Weights of a small transformer language model.
Size: 12 layers, width 256, 4 heads of 64, MLP 320 squared ReGLU, vocabulary 512, 6.23M parameters.
Architecture: RMSNorm before each block, rotary positions, tied embeddings, capped logits.
Each number is 128 + 32 x the weight over its row's rms, rounded and kept within 0 to 255. Layers, rows and columns count from 0. The size above them is the row's rms in percent of the matrix's.

# layer 3 attention query, 256x256, rms 0.0365, rows 136-160, columns 192-255
size [ 95 101  97  97 121 108 102 102 119 101  89  89  93  91  97  93 102 101  98 109  99 110 105 111  98]
[[ 63 119 181 144 152 149 170 159 160 106 141 106 155  72 141 167 182 140  96 122 110  68 122 119 112 148 165 139  42  89 144 105 152 161 179 145  93 129 154 148 150 127 154 171 115  90  99 157 117 143 120 150 154 121  82 120 116 102 110 192 101 102  81  97]
 [160 166  71 138 143 176 140 175 127 144 143 189 159 119 148 126 121 100 176 201  95 131  77 133  79 150 143 202 108 172  74 150 108 103 125  69 144 104 118 197  44 142 109 116 158 186 153 125 146 138 118  97  76 125 109  95 123 126 124 145 131 145 118 110]
 [114 149 135  73 109  95 131 155 132 152 226 166 164 148 161 131  79 182 140 128  92 165 104 185 142 164 133  72 114 127 169 155 116 168 101 141 148 152 141 149 126  64 143 146 168 113 147 133 115 134  85 143 123  68 133 118 118 175 157 174 122 121 114 193]
 [160 130 163 141 121 118 112  94 135  76 156 154 122 147 128 186 110 121  81 168 132 122 171 109  86 126 121 150 141 115 123 119 131 142 118 146 121 110 132  84 135 103 176 121  72 146 153 120 109  84 130 131 102 104 123 150 153  96 144  97 113  83 173 124]
 [137 145 129 138 137 146 102 129 123 186 123 158 145  97 159 104 133 109 147 154  21 100  81 133  60 100 135 158 147  99 110 157 177 169 112  95 142 118 105 135 102 133 111  81 189 151 124 137 158 129 131 118 151  72 137 106 165 130 123 110  79 155 139 146]
 [136 159 120  88 117 109 208 135 156 138 116 157 116  88 111  74 166 137 101 133 101 131 114  90 104 140  94 137 157 134 109 183 115 133 117 156 141 115 139 159  62  96 106 137  78 113 183  74 114 110 113 111  90 100 143 111 158 107 174 143  56  75 134 124]
 [ 54 101 159  90 127 126 131 113 118 118 132 136 174  76 169 135 117 132 125 113 153 155 156 134 119 104 131 127 124 125 104  89 146 119 159 141 122  73 117 104 144 145 122 142 115 117 144  82  83 163 125 111 131 130  98 145 161 103 142  95 108  70 109 130]
 [ 91  81 132  82 113  93 169 180  90 128 169 134 106 172 102 134  84 118 152 158 137 138 145 111  55  56 156 118 118 133 134 164 123 104 127 130  73 102  87 101  81  79 166 122  64 143  45  91 114 145 127 147 143 167 124 171 139 140  81 137  88 168 106  87]
 [ 75  87 190 127 123 127 113 128 128 109 140 120 114 106 128 104 126  97 147 103 124 128  66 112  97 185 126  90 144 107  72  96 148 133 112 121 103 103 141 117 146 148 120 126 135  85 175 107  94 101 188 112 139 180 127  86 154 158 190 119 157 115  92 117]
 [ 69  78 126 135 105 122 126 141 120  88 147 181 159 139 137 155  67 115 164 153 147 114 114 112 146 188 119 130 138 147 139 131 152 133 129 159  55 148 120 149 161 186 133 107 128 112 128 171  92 108 163  97  79 191 134 148 176  81 164 143 208 102  96 155]
 [181 130  88 100 186 228  78 100 138 140 133 115 124 122  78 107 146  94 106 131 138 129 165 116 154 182 127 157  80 149 151  69 117 182 116  97 141 125 115 141 156 106 125 183 117 135 119 144 109 118 184 157 117  67 119 127 150 147 104 160  89 116 193  97]
 [170 128 153  99 167 152 116 168 181 153 146  95 186 100 160 127 145 178  65 151 137 115 113 178  88 116 150 187 140  99 154 137 171  90 172 109 181 143 137 169 150 139 122 114 148 178  99 168 157 169  73 138 144  89 175 161  78 137  40  78 151 142 194 146]
 [ 87 127  96 141 173 134 163 110 136 112 156 113 102 172 133 175 176 129 180 124 107 122 130 138 133 122 158 142 101 143 105  82  98 132 125 102  89  96 110 201 106  98 141 147 155 134 144  91 138 123 130 109 105 123 141 122 202 125 123 160 149 110 201  93]
 [147 157 107 127 122 184 125 141 165 166 105 117 162  86  97  68  99 129 186 160 113 116  82 198 117 108  90 151 112 158 115 136  88 130 169 118 129  93 129 107 116 128  96 108 129  85 146 121 141 113  92 131 172 163  91 162 109 125 127 172 131 156 105 161]
 [133 113 180 120  66 147 127 158 184 165 106 146 115 113 181 150 150 137  89 202 127 192 126  77  96 100 132 194 105 155 127 160  91 105 113 131 125 119 124 139 127 139  97  98 120 136 162 125 103 126  52 145 136 141 118 129 146 160 119  60 112  73 185  93]
 [105 172  92 121  96  50 156 182 161 115 142 167 106 162 144  98 131  83 125 125 170 154 153  93  82  73 156 110  71 110 134 188 111 201 131 121  90 107 108 162 149 179 101 109 172  90 151 105 106 108  75 166 135  67  81 151 136  67 133 150  31 105  64 163]
 [ 82  93  68  95 112  78  92 143 119  84 130 112  64 144 175 107 144 129  81  73 144 129 168 175 190 100 103 108 106  87 114 122 113 132 131 173 146 164 124 105 154 180 128 160 155  65 176 114 143 124 137 126 103 121  54 177 160  92 162 124 124 141 161 108]
 [ 86 108 132  92 130 186 178 178 171 185 136 103 135  84 170 116  84 158 121  94 102 134  94 126 112 138 103 157  95  63  99 160 176 143 134 138 153 126 215 206 172 146  57 107 209 125 112 157 104 126 129 152 172 103 107 113 131 111 146 123  82 121 128 144]
 [ 82 127 152 180 110 131 105 143 102 154  74 102 117 149 109 125 114 142  52 122 128 125 115 140 167 137 170 198 139  99 115 167  89 139 171 131 150 137 118 124 114  74 104 105 142  54 181 166 106 159 120 172 144 115 115 112 101 139 102 130 137 109 142 183]
 [123 154 112 184 109 157 187  70 116  83 124 140 115 124  75 125 136 121 109 119 132 155  97 115 134 117 170 183 119 161 133 127 108 149 130  62 146  81 163 148 139 147 155 165 111 121 115 140 142  81 112 166  82 171  41 108 172 117 153 150 137 142 136 125]
 [112 131 141 130 114 136 121  93 168 101 134 109 140  92 175 134 152 165 106 131 126 127 122 126 124 105 137 102 129 140 131 116 136 119 134 138 115 142 151 169 225 187 136 194 167  78  82 155 148 115 130 170 165 174  90 156 120 127 142  80  45  96 121 146]
 [144 111 139 123 110 141 141 131  90 120  82  91  92  96 179 146 158 127 105 114 121 121 106 122  75  93  90 160 114 138 130  78 122 144 164 186  67 116  92 104 133 142 172 121  74 140 103 126 164  64 122 143  72 106  83 128 196 164 154 161 134 158  86 119]
 [111 124 118 137 140 145 122 142 139 190 149  99 152 177  77 141 133 119 138 129 137  43 114 123 165 121 104 158  62 144  63 238 134 101 146 139 115 125 155 134 173 151 122 115 151 118  87 141 130 131 118 133 153 183 105 148 114 113 143  88 113 145 173  79]
 [117 136 183 154 101  92  52 163 172 168 143 193 159 108 200 155 155 152 100 123  77 106 102  64 166 164  69 113 129  98 114  85 137  97 162 111 135 180  89  97 145  78 160 177  93 141 177 113  98 187 110 167 122 122 135 136  83  93 170  92 155 129 123 186]
 [160 139  82 127 154 108 131 117 184  95 142 120 172 105 117 132 157 133 121 119 129 162 132 149 145  93 119 114 142 116 154 145  80 148  95 113 133 141 129 114  98 141 124 115 173  59  84 134 161 175  71 132  81 140 141 156  99 107 112 153 100 160 150 182]]
# layer 3 attention key, 256x256, rms 0.0366, rows 136-159, columns 192-255
size [107 106  98 100 107 124  97 105  88  92  96  89  92  89  95  98  87  96 100 104 116  97 121 111]
[[143 149 114  72 106 127 156 101 132  78  71  88 126 139 146  99 179  86 117  88 131 137 125 131 146 150 151 123  85  65  55 129 117 127 101 105 143 181 138  92 129 151 184 192 131 134  99 113 149  99  92 126  93  84 167 166 145 140 126  89  91 106 154 113]
 [133 119 156 137 128 126  84 134 104 120 183 138 109 123 154 117 113 146 131 118 111  70 100 109 160 135 102 150  95 125 140 116 144 121 116  55 139 144 137 102  54 139 104  91 165 114 127  91 127 187 174 140  96 123  77 113 158 160 134 197 241 103 134 148]
 [169 101 122 184  87 132 140  93 130 171 142 160 127 155 146 133 123 140  89 115 150 108 125 162 120 165 157 162 142 142 103 187  69 120 148  81 113 126 141 131  84 143 107 107 162 160 154  69 133 167 132  99 172  93  95  95 104  85  86 158 127 136 134 173]
 [127 139 123 116 137 122 151 147  63 110  70 130 109 134 151 163 159 164 210 149 153 146 114 106 116 105 177 112 110 131 118 135 133 131 166 142 178 156 136 103 149 101 142 136  96 163 130  88 131  78  40 178 123 117  86 170 187  89 211 144  89  85 130 124]
 [192 107 122  83 199  85 167 143 159  57  78 119 149  77 157  66 151 150 131 163  87  83 107 164 136 158  86 143 172 135  67 126 133 152 107  63 170 161 159 111 131 179 140 111 212 120 153  84 132 159 154  82 133  65 146 124 142 106 121  95 140 172 113 175]
 [ 96 111 127 134 128 119 166 115 114  75 104 152  97 111 112  62 137 114 140 147 121 128 140 222 185 141 112  95  99 104 115  97 130 124 104 127 119 119 161 163 105 141 196 125 108 138 165 109 120 134  95 148 129 139  83 162 173 112 161 127  96 157  70 147]
 [171 198 126 143 143 107 111 176  91 129 111 138 123 168 104  74 131 168 113  89 137 156 135 141 175 120 171 131 109 132  97 183 135 107  80  91 149 145 125 136  80 119 151 105 164 156 107 102  94 130 162  85 127  92 203 114 143 141 144 115 140 159 131 168]
 [168 163 168  90 130 112 168 146 130 129  85  96 119 132 174 102 152  59 102  93 186 125 107 110 165 108  63 160 142 157 103  68  87 130 135  85 117 126 141 156  95 126 118 116  85  85 109 148 139 110 104 137 179 147 120 161 146 169 113  94 115 213 144  77]
 [ 81 102 146 157 123 141  73 151 138 126 153  94 162  98 132 127 153  87 136 115  88 136 169  95 113 102  43 165  81 131 119 129 126 148 116  75 135 155 141  72 173 125 113 142 111 139 128 147  45 166  69 118 177 113 104 128  89 190 134 112 150 126  96  75]
 [ 65 116 159 138  35 162 130  85  95 168 115 146  76 101 155 139 139  67 149 123 104 152 120 111 124 120 117 148 160 126 163  89 181  49 138 129 179 126  99 160 126 127 109 135  92 178 100 137 105 136 172 131 131 163  86 154 107 186 173 106 157 111 111  81]
 [155  84 107 119 134 114 139 127 145 172 151 154  98 136 106 122 182 135 101  87 101 125 186  25 144 158 172 138 123  48 112 152  92 170 135 137 162 108 138  72  94 147 123 149 117  87 160  94 140  85 154  83  91  93 142 106 194 111 122 100 124 147 173 136]
 [146 138 126 189 132  73 143 152 165 141 131 147 159 189 155 181 130 155 112 134 105 129 113 131 120 109 189 119  78 156 128 150 120  77 125 143 163 153 104 136 138 172 148  82 130  73 129  90 160 131 145 135 144 133 124  59  99 102  74 154 169 128 222 142]
 [154  97 109 111 146 130 184 145 155 172 129 157  98 183  92  87 103  98 123 131 123 135 125 130 125 102 143  81 143 137 106 147 192 161  91 130 104 143  94  98 125  88 102 183 106 150 160 134 101 138 109  96  66 105 125 127 117 158 145 118 121 165 128 188]
 [ 99 120 147 135 115 124 115 158 121 156 109 128 191 121 117 199 128 144  58 115 146 112 117 177 146 153 119 111  93  95 117 158 182  86 104 149 132 122 121 159 120 116  91 104 140 103 110 108  96 116 202  93 127 189 120  79 120  91 115 103 185 186  59  94]
 [129 114 167 164  95 190  94  89  49 133 110 154 139 171 114 169 116 168 146 145 157 150 165 127 185 127 136 193 113 161  88 102 121 113 193 108 158  99 127 109 122 108  76 105 131 127 109 158  73  96 136 183 162 186 121  87 108 144 134 149 157 152 137 107]
 [165 143 106 169  58 109  68 153 125  94  94 134  99 151 165  90  77 143 151 120 135  80 129 108  94  98 130 133 111 170 135 151  30 142 194 107  93 105  53 152  80 110 119  69 116 100  76 129 123 107 102 106 184 103 140 109  73 143 115 124 144 111 183 131]
 [150 107 116 109 137  66 108  80 136 116 168 183 142 137  59  97 124 143 159 130 152  92 192 112 195 119  87 165 162 142 131 131  90 107 134 141 120 181 136 132 101 146  98 174 139 159 180 126 121  58 146 120  79  67 114 180 181 113 127 135  96  96 152 127]
 [117 120 106  34 130 128 133 127 134  62 140 117 158 100 163 109 170 140 191 162 102 109  97 105 113 136 127 167 154  90 105 132 124 154 117 100 102  93 148 104 112 141 186 135 164  94 107 173 168 101 142 113  63 128 116  68 169 176 193  64  96 140 144 150]
 [137 150 191 169 148  91 101 125 112 178  93 126 139 148 134 141 106 139  98 104 135 128 132 170 172 144 157 174  92 120 126 155 132 138 182 126 112 147 125 186 137 128  51  70  82  92 141 135  19 147  75  84 170 186 175 183 152  92 167 182  90 154  84 115]
 [171 128 150 165  82 110 171 150 122 124 133 138 139 141 148 119 124 138 134 162 128 116 182  90 168 139 111  84 152  97 141 154 101 146 188 163 113 111 189 112 141 146  97 123  75 151 194 119 187 118 172 120 153 142 106 128 177 134 166 142 171  83 162 174]
 [141 134 129  66 109 164 158 119 161 130 123 112 111 118 116 144 137 115 157 159 128 164 115 106  91 135 129 162 154  83 106 124  79 150 133 191 104 119 122 100 132 177 148 154  91 114  92 173 135 120 111 169  85 163 142 225 118 150 124 134 105  94 133 154]
 [123 136 130 131 159 133 163  89 139 114 109 137 130 205 108 156 127  71  90  99 167 160 129 105 159 106 154  97 127  79 163 146  95 116 125 140 160  63 138 190 118  87 114 132 134 128 173  86 155 128  92 165 133 185 145 153 115 135  86 163 118 107  69  76]
 [127 105  83 155 107 116  49 165 109 127 178 154 155 105  69 149  80 122 103 122 102 109  79  97 143 109 136 142 127 174 180 133 125 162 180  89 109 119 113 130  94 100 150 120 118 132 121 125 156 135 147  69 124 150 164 135 144 105 112 163 176 145  89 132]
 [129 176 115 175 109 156 123 166 132 180 133 146 163 161 127 148 165 100 123  96 107 129 110 151 142 111 134 115 104 142 161 172 121  59  98 156 170 126 102 156 146  85 143 122 113 156 183 115 149 194 147 183 118 117 109 211 123 111 113 181 135  88  90 117]]